Part of a small language model's weights: 4 heads of 64, MLP 768 GELU.
Each number is 128 + 32 x the weight over its row's rms, rounded and kept within 0 to 255. Layers, rows and columns count from 0. Numbers have three digits each. The size before them is the row's rms in percent of the matrix's.

# layer 5 MLP down (transposed), 768x256, rms 0.0475, rows 532-544, columns 0-255
095:161141135161100077101107093123130121116137181079059123180112158130094101142185138101113200114171153107191141087102130102129100123116183046121137123160105128174103121145142169145056142175113138093150099101090154146094147161115138079050092216127137118135170111158110110168161160149142123149064135148119140116108211183139133190149179157157134125116157069119148201148185178095067129149109113107142122104095116131115119106133130107158124102127098105078102105132093175202153115080130126130066121127117142074137158098168084136137083175110083112178139166139111118097166103106121090102093124104111178111163130107154105140133095100078138079142116163154182133094174173118121154142147114148148082159142115113152172151191088103163155116053093120065142107113144085122151089142114133
086:138127155162122122160126124132094097183163139091105175062112108164175086102054138175048201087131107093104144092189140144147168151106110096120123135092151116091121160113140080143191172165150146125099107166114191149117173129140125104101078087087169156155104130137104141136097149099115124149109123071100087093163145138150156100164087106129185058095198127137103121126108160152112152166106139119110142099133195128139080084102168136097185185156105119106106111102147179059116146159095090128144180083066181149125166173173167178136127097110095173134140095145132141123107073136159098114111097164175072054169186136128149126060183121111097147123142128103125113121107192092099100123103176112147143092105153134098088107160106116135132137122101118112135167166170122119106202132101150
101:102145119120137201132147126125200116127123068188103069180150132214151096107200117110061150128134137124172103174109138183066134108127128133140168118154149098159111052086130123062143154170098159197147101184123122038157123086155157126115145158146099150072159119126070112143130058121128110148111107132121107110102170109123118062157138160130092100081113128135127213091159117172148157090130070078108146128103075144120138138109162128120128185120172189137100140075138138106132150101133188101161126118111150121114133165135161124067139140106108117119152175167115102049135151078119062104101092128088172159156135126171099100108130119137197143105132137155087079154163167147120177084115169122079134163123113113144144155093130128094156167161154106086120174134105126095119120153074138
088:108117110145170136107136182029107163152097150145124120190140136137078135114120124146088106139137142139154173140121091127134089120133218147131083135148116110169101128185090081044105112147140108144186071166081046075127147122130140144174133145148184121195139136092168136106116079154123151105209145119156175118153085112149192113160125109101141113120187086092149116139165117091097128123165192114155075087133124114185114121100129165098157071132177128100184140104080128152154109089139157173089037136122144108077073124105106116130070102119156052111156150117136170089134130150123127069145142153147156138092159152160115178159108173182137097079073148143083089115090139160139125076114092118117120135116150120124093161147109152143161165111109099157154124092137154151169071112129158
093:143147108133109204163094100095142155078159160117155175139124131087056099153088150092151150176158175143135177130135051123096078122119106110119165123152219117120162088131071154147149179097123106151129111144100124104153118127109125093165130177192098097107105158063143113093126057128144105105142200137090135175073140072129156161067099108173163115134130113068095147134144102154161106118136085109141122168172099164097130164137120057156145177135112121128135117131095205101110097133112163122095171088134147130137150090165161099151134061106147184082136143134111153112149146107125125101084109140165140169093085108141175110117087107183081110147091106115160139125108148085144124160141205199109108132132095186084174134175146076172111135128155073183125130074129106103120096188147136
101:154093156131126107120109160192128140096095138131155101150063141153114123134123088089165114119157115160134113188188123087155090133156147105143107158173132095185047153146061116096089067145100115104131154104105130138113113120156062134169148158131194200149119143110155167139127128115120167140122085110133131185149188113133158143124148111071182119075138076192158139166147125107104121115053145149189201190090081149102167172137140151176134099142139170146061073140117157115170092121132138117119143098150094096124155151091134102169169102150154098136106123137070109112129073109163198093115063110094144097145085095119169132141163088137076125112160179093130151135169064152131103108144130057126102089126140116163146134090087173115140124111167136043141125079180108096138149156114160
095:132107144174122142116134118146153146090104158142158147140189166129157089159064084118109156141096150143120168128141123148054083113182095068136162138122166192096156094134180120115093125092102130127096198145122109152106170135118061088112148129136078124116114122164155154095076128101085123132133126116138061120084146109122097165096140134104085160207198041130125159137091141180101144134169179178177096164104126077111132105173152130135115076134055119107182141128104086082105127125136143135110129163159163157142164104142169166142145202146106060097136149151149150073096125126135151106142171133081142043156115126144198151116098094196122148152144120146113173137143138097179085156179134168094185073122054124092161092116110123166134088099113137114113132132072115116133116152088166
094:148111109099173167128115097145129127107125107165119170083117114150158113099103155166121110150099110145123057159150190126112117179096152051087149123124142156122159136165126133126138130143045117149151160196132180118140142152070133119198112141103090139143148131177113132135153087154146111144123120122162132113146105165111095128088113119176088108114152169070167107077126136122186100102116191074143131101152112138143114108097082097174141163117128181160186167138164146181101112115102119140133195052129101079090185129201148168171115107148152087114163096066040137143094088101096137134132182113114127148136176129158102068098090165165131081089133137079183151124083122163162104101121095055078180142092164157136131156161130190177120119087107083158074126143088136111091127154109088
094:200146109124167134114136159140143145155127121133146159137117164130098160188113123177152175133148151161047171156117124131177110088145106095122089149075077140082132140089136129115146151163134142126137159090124153171083132134139096119133106120076164093148116122119098135089103146146167133133103052106132123128125141146071121085189114095180126098140133135154117149095135172215125141133118168113165115136123147104122118150101144142099144098222116098158070095113124196110102114146119174109120185185077051107157104097030092105138143171144175054163114122147172106118044130150146155132080136155221137099123072135107103158121155128106145129106133097121045116143193216136110147125097137077103086139156105098169130138101113176132130101089096153111083187147117108132120094173147112
115:137129135123136102162148141133143157112176153087135132128103135163118112194074118102135161093139138088143113123141082104127136075142135098192148218163183107145085096166165140115164177080150150124117156119132078142090143148112139125059149147114132136154137089110094092159087091148117102139135113168137146111093130141108078142158113101074066129082109128079169160132160118109164105182128055140143137007134123114151180112095148131117145122134130121193124130118133060103107097077176142118080122096082112109149104166162181112150115119158163083084106111143123107154199151146182139089136200070150093088120115137170169110114113119097216171116117188143152183068080106162169107124171152145090189136132135123117173107162143110098171141112091151126078151136118138196087110104089157
097:096130098154173111083077131100168086098135108123156183114091122156130188147049086097085174097160109101131180156088128139153135111150126105170105108165222141164076119134140145135157096088142105112209115088167112140124118093131131089135116130150139110149044138097160103139213132136151144135138105138088080134135148123093129107176095127157127213129125149128135120156112112128178054170117092137046146107168124099198120171124061157140065164128108162131179123155166122095167115133097136117145136107174155112128118144131109088104116057170064111121106128158122136091123125124141125095150092143142171122149134138174129158168124088141165144132136113113157178094095069115174079173131117144135065129160054187076141133138212097131087090114125112139148181118156125096132123089093165
085:179137171155157124078073063109123092136170083118124159208126158133103121119113076137119152150163087077129121119100165170101109130140106165136112149108106136198059162152093103169139090059202096125148101212139074168117171131096141134076142122157178098088118138158095163148115089146132069134111105147100153155135165145140095129153130094090177112139086120106158129184125132135089106081171106173121121087101140140116113155117072097134132124179103106140187119163138099150127161072123142155180100105118099081150124135086092101138091131119134189152149140107193132147099128142140138107118172143112109143084082070129139099121168176150172174149192066133086148099035178166107178126146116176080101091114160178122138132162127177125154126092131087163125113140126060143156159170123129
096:143112065122130107102121179065114150131138055179132138029138089148153149118152176180127163145189151146156120139142117163132080107177117169125108138087133171082127146150143095177119110191148072113139143114102130177087082098097154089122100115070108075119133172153128134120127122108110169121121107132075156117134122120125167126165095112103096102154100116148140088108136135088160133190189146105202117127148146068114058082137144114110135108194126127086138140166131103140214142094168100120139130152094167109094191155136143117149181134193174079116186127123136102160150150072118079145175123145161103061125139131138104127127119110082114225111119119151145186119116152116130116157158099160069141155148093096169022154086115169138124121133118181147137130100126100096130124098087091
# layer 5 MLP up, 768x256, rms 0.0473, rows 533-545, columns 0-255
094:149079085078123152134192143130180165046128066145115062211144117113101156115169154172146136120114114162141198128142107118142101167153090142138153130130085074168171129137120118106125142172128116141138137143105141100143026148144147153112110099133129144126179095138165127143135124199112186128105145137085147160167053108118115075090169089105134102173164127172164126082159119106153166103170105097156120175129038082095147160065180135094111147115129137171142181140182075139129110141118121132201128093136117138150139096138199110172131099156152123101161138166121048100133164156091127137102116081125120113131096130139099109111145106100167090069151074159082162150084152117134162160097097107099148145106084128144134172136143094117091182125091086178155103123057104129125153125113077
100:186116138146074104097159129082161105118125131117126126139121140117127085150085155135102156166185173148143138131139152142185151155097145088088122232073159133148122134076104157100116092182120113103119155145117105060107139125077140146106099207152114176117090150134091167123049106143114139113180112175154165115103155123084113139106014134153117084107200179094145146134068096062119111140180123121110143089081091099123096141146089121099139154128150134175088156121157095157171099126117118138135120138161067148129146100121124131112202122143135105088139104134152100102112135106115088125108055064157199117148164096161141190093086175139087177121155112159152140102139140136118151110130154178174165120140075110168145168199120073099149144147139066164147128145090125132118073158149150
087:118130120182134106142134142163142115207173113167110122152145145118190090141181137180181112095154125164150175136149135110145086085135147093141144093112133078114198137172107130151141106112061132106136196112133196166126116139134103133111182123116136115097111135128119075148127125135098132196093105149076101167195106106128134132101157161164123146144093160179125113121103107196109084181158118053080163156107102131111084094109163186159136119128081119143114099134168116174103063146145117086143150093159133083132068039145204102078192100166095086121104080126128093130091187166154117198122142162141047189130115075106094090107140144137191158057134126078084118147090096156146080120163134130152127132157126118110103109108108100139139110118159118133160139107117153097100109125145088
094:147138130154127100159108076146126086133128150162153099163129132084107154130081106160117085182060094115118133151078087138152216136154102099134123143129144054076116113161104078103112072148177091147123131134203126090155113100128109142080103132075078119067123143107140087103094155142157225095132149153060121107134099068124168039133146153087195152134123115155157192180181142098076125187142084186119154169112158105137145119115104142126149178081150094189091143113133132143137118135154111185152141148176201110098146134136151108117142136168129097148151123112118117134119161106135155120176090134098167139060200088151092158120171120134154097127163106120106141149098143110103096123083107126173122092152142110125083148155143126132136136117194166124108172083165078078126131111201149
104:182122156113128137142151067136128163076116104145134139073119154178082082086131154172094119079101118114124210102121121105142156172171080115099168181102084125146066130135142112085162159135154165153095156126080174156109137081147146132105079131073102084193126149057110088118124171085161127120132069142123110098122118175147127122126105119146111173105156174134093108116136163105197149112104125127164087145111148125180125152114111122116136134110087201103179159109112173119183115095144186110130058141148138159105195099134139053062095122106119158111092095152081055109134193099150105162096157151100142096118124125113192110105164214191179143105091177161110141120133143116134088128075146106149129127132185082158162124127145107094108162167101157138154112120085111114188150085127114
103:128076129106193115123122087091129148151117126102095193093148086156132118145109143104087094120120119130172135119111158122168175139156112189123103179199147081148095115133166109100108097164120179114117158077148173138140109163118058120174135125102172131082138141153094144066113147093124124156123135146122129112164112133148129078107125065174110152162185156164136174135137116118107040138186094128144113115166105156086129167138196132106162116160144107115026162142149200156086096110098142144121156121145063165094168116130138153082094107091154134055171127106174091117157133127131059126169139057142125172137129083102121120181176109095129105134092117133127229148182129130177135085142122101130121182111104159155073072111106180177078129144100164171090116073130120110133125117119104
099:122157135098096179116134108152135123108166097075127114137102146129213139076128095121120134145179143154095117043114103113164176064132091113053071140092141081126115111198136160109141052150105141145143153132180115165164139126113123093125057073097123129077163154104133154130122103095175168128134129134105155123120174132135095185084076168083171096157170167116113171146135098144158175120130126124141136146092153073140108130166081128122135140106142172135140149116134116077175108097173149135135122137132126094155156078118108128107185086124074086206141135155124075062127164138106092164143159137177156074171143083072163100084087147168137153144130054112143165139160089090149117075122112097138122165124122111163129115155143134109174166117100192121196144164142095077144083155209111
097:076139174143105089056069112143124146175160086142130119090138175130143116100129191117157153158143125124094126133118153104196084176166144192133141137189151137145150143131122104165109152100129101140100115138167141116171172087158093138151151113160095100095186132096155107164129140131121149145086082135117139170123082087094130162143139182198180139064142140191089075147090125137146190106126126116145146079130115161131110143094171076144094094139129064104119156177099115106105194140139108137130126137058099100101127140093129144117102078123106179122158112092079155170122096122144119198147140071133105088095198117136180166156077072156179111109161132128137070117183142171129055131203083119196149089110155139148073117114156113087159133152078135092099137110144095088089157106099101
114:173105149131093089138143157194109108190182131143100146128145156157150112037149125151131140178207074069163102168113145148153127084128123100126083164161073121152095143052135119149111124089174113158118136128141138107100158145097104170157120171118171082093120167159143130070120147038075129118075099132102132094204131135143150131159101152122116150125141164091095135155106132131138113131112197131168163199053079153114156160124093121175137083095125097112107062147103178122129132165128129140129162071141117083184051159062126182165114084090169154131130104151144130137089147151091141099102107135090139159092062115155149133129115104153137117102189164100126145181133148176097090128102093128132103121126131161203141175155161115070082101139127100110159141119156128116164153108107086
106:117157155115183124083118191168068172070062143146122081133195108154104111140128108126137149090089127136145039142146130071095092120106132124169173134083110096113123154117147093136103124104194112145091100136071170169143085139113112096125132135160138141209140102154100141127146121151145135171194125107095179129132091156129137094145085176192076107176115118136202114101162168107125080106159153140163115118125188159091133146120123140132071068152113052126131122133119124093075116147115144134171113100142137124198163131175119127154164101178065120104088125165104115184117081111124117149156141151193051120146182095163137111123135144155080136128136136117097168110106176089161121149123187109160149144143198076145132123171162116166063110101157080168103114111129101171100092087113161
092:103073130150212102168124095180125075137147170153110070111149104123146075146173107130143095139167146151178164147148132084185104127132132120096141143090161132150128118170125183100135149151138088106083179123178113080146106175095114139156158163100182096131157179140177166137074127140156068089123155150165081110181142123153105104138135114169112137119138154084142104138191120084133132166135154101069129160105152135131114176180147164111100110116162100104081047124133100093177120088154064111120097136060206083092069078125117161114088127120141097074156120110117069093103079085142180130142142109153115160140065118109129118173137127059142164130091185138086077146071105122130106105101138101117157180161142153122142127116111189173122137141116164158118122135050092146191147120102130
095:142144148138131105094129076114143126115091121130092143124147120108140128107102146183119133147086136090145212109130114183129120131151087106174134173136111158154150134135141100154166148124125115112164188165166145051037107084111111192179107141110110128177137115149107117090099106079071100125161117139143142104113119144138140123091189116103152100156118162142117195108101136091152096079073136119070097148045066175113086199127087134104175171100161154125112166093140167158066140105188140137139172152098146103137127146104141186157146035129107149138095099157132167104101110062157138121121112133131174160132158050064115163089152108199099183140121118145094148139040143185137128145127161117158075117123107133130120132150142178135151167096109109082134071143157162133112155114195116
091:107127167138068169091147087126094148174120119163118089170104147135119155112195089132143154105056125136142121133111093114090161087167150108120161129103079149068128150163158151091135115128104112091100127162074150171148123119064123120090135149149156133120121193083082155124119126163107147113067173186116203088106136134150138120146126176165120143110120131091174106186130116135156116152110073136101170163159151118095161146120100209088116093061180151176127138113114096145100155187144108111184146129138173102155089100133138071144165151137097181086162156060173158095168175097119129090059134096115109131144146159116166167164107190128106117098086134172110149122093130154151127119182091134079092056101169094141091128067131117090164099128154135054151132154192112190101141125109164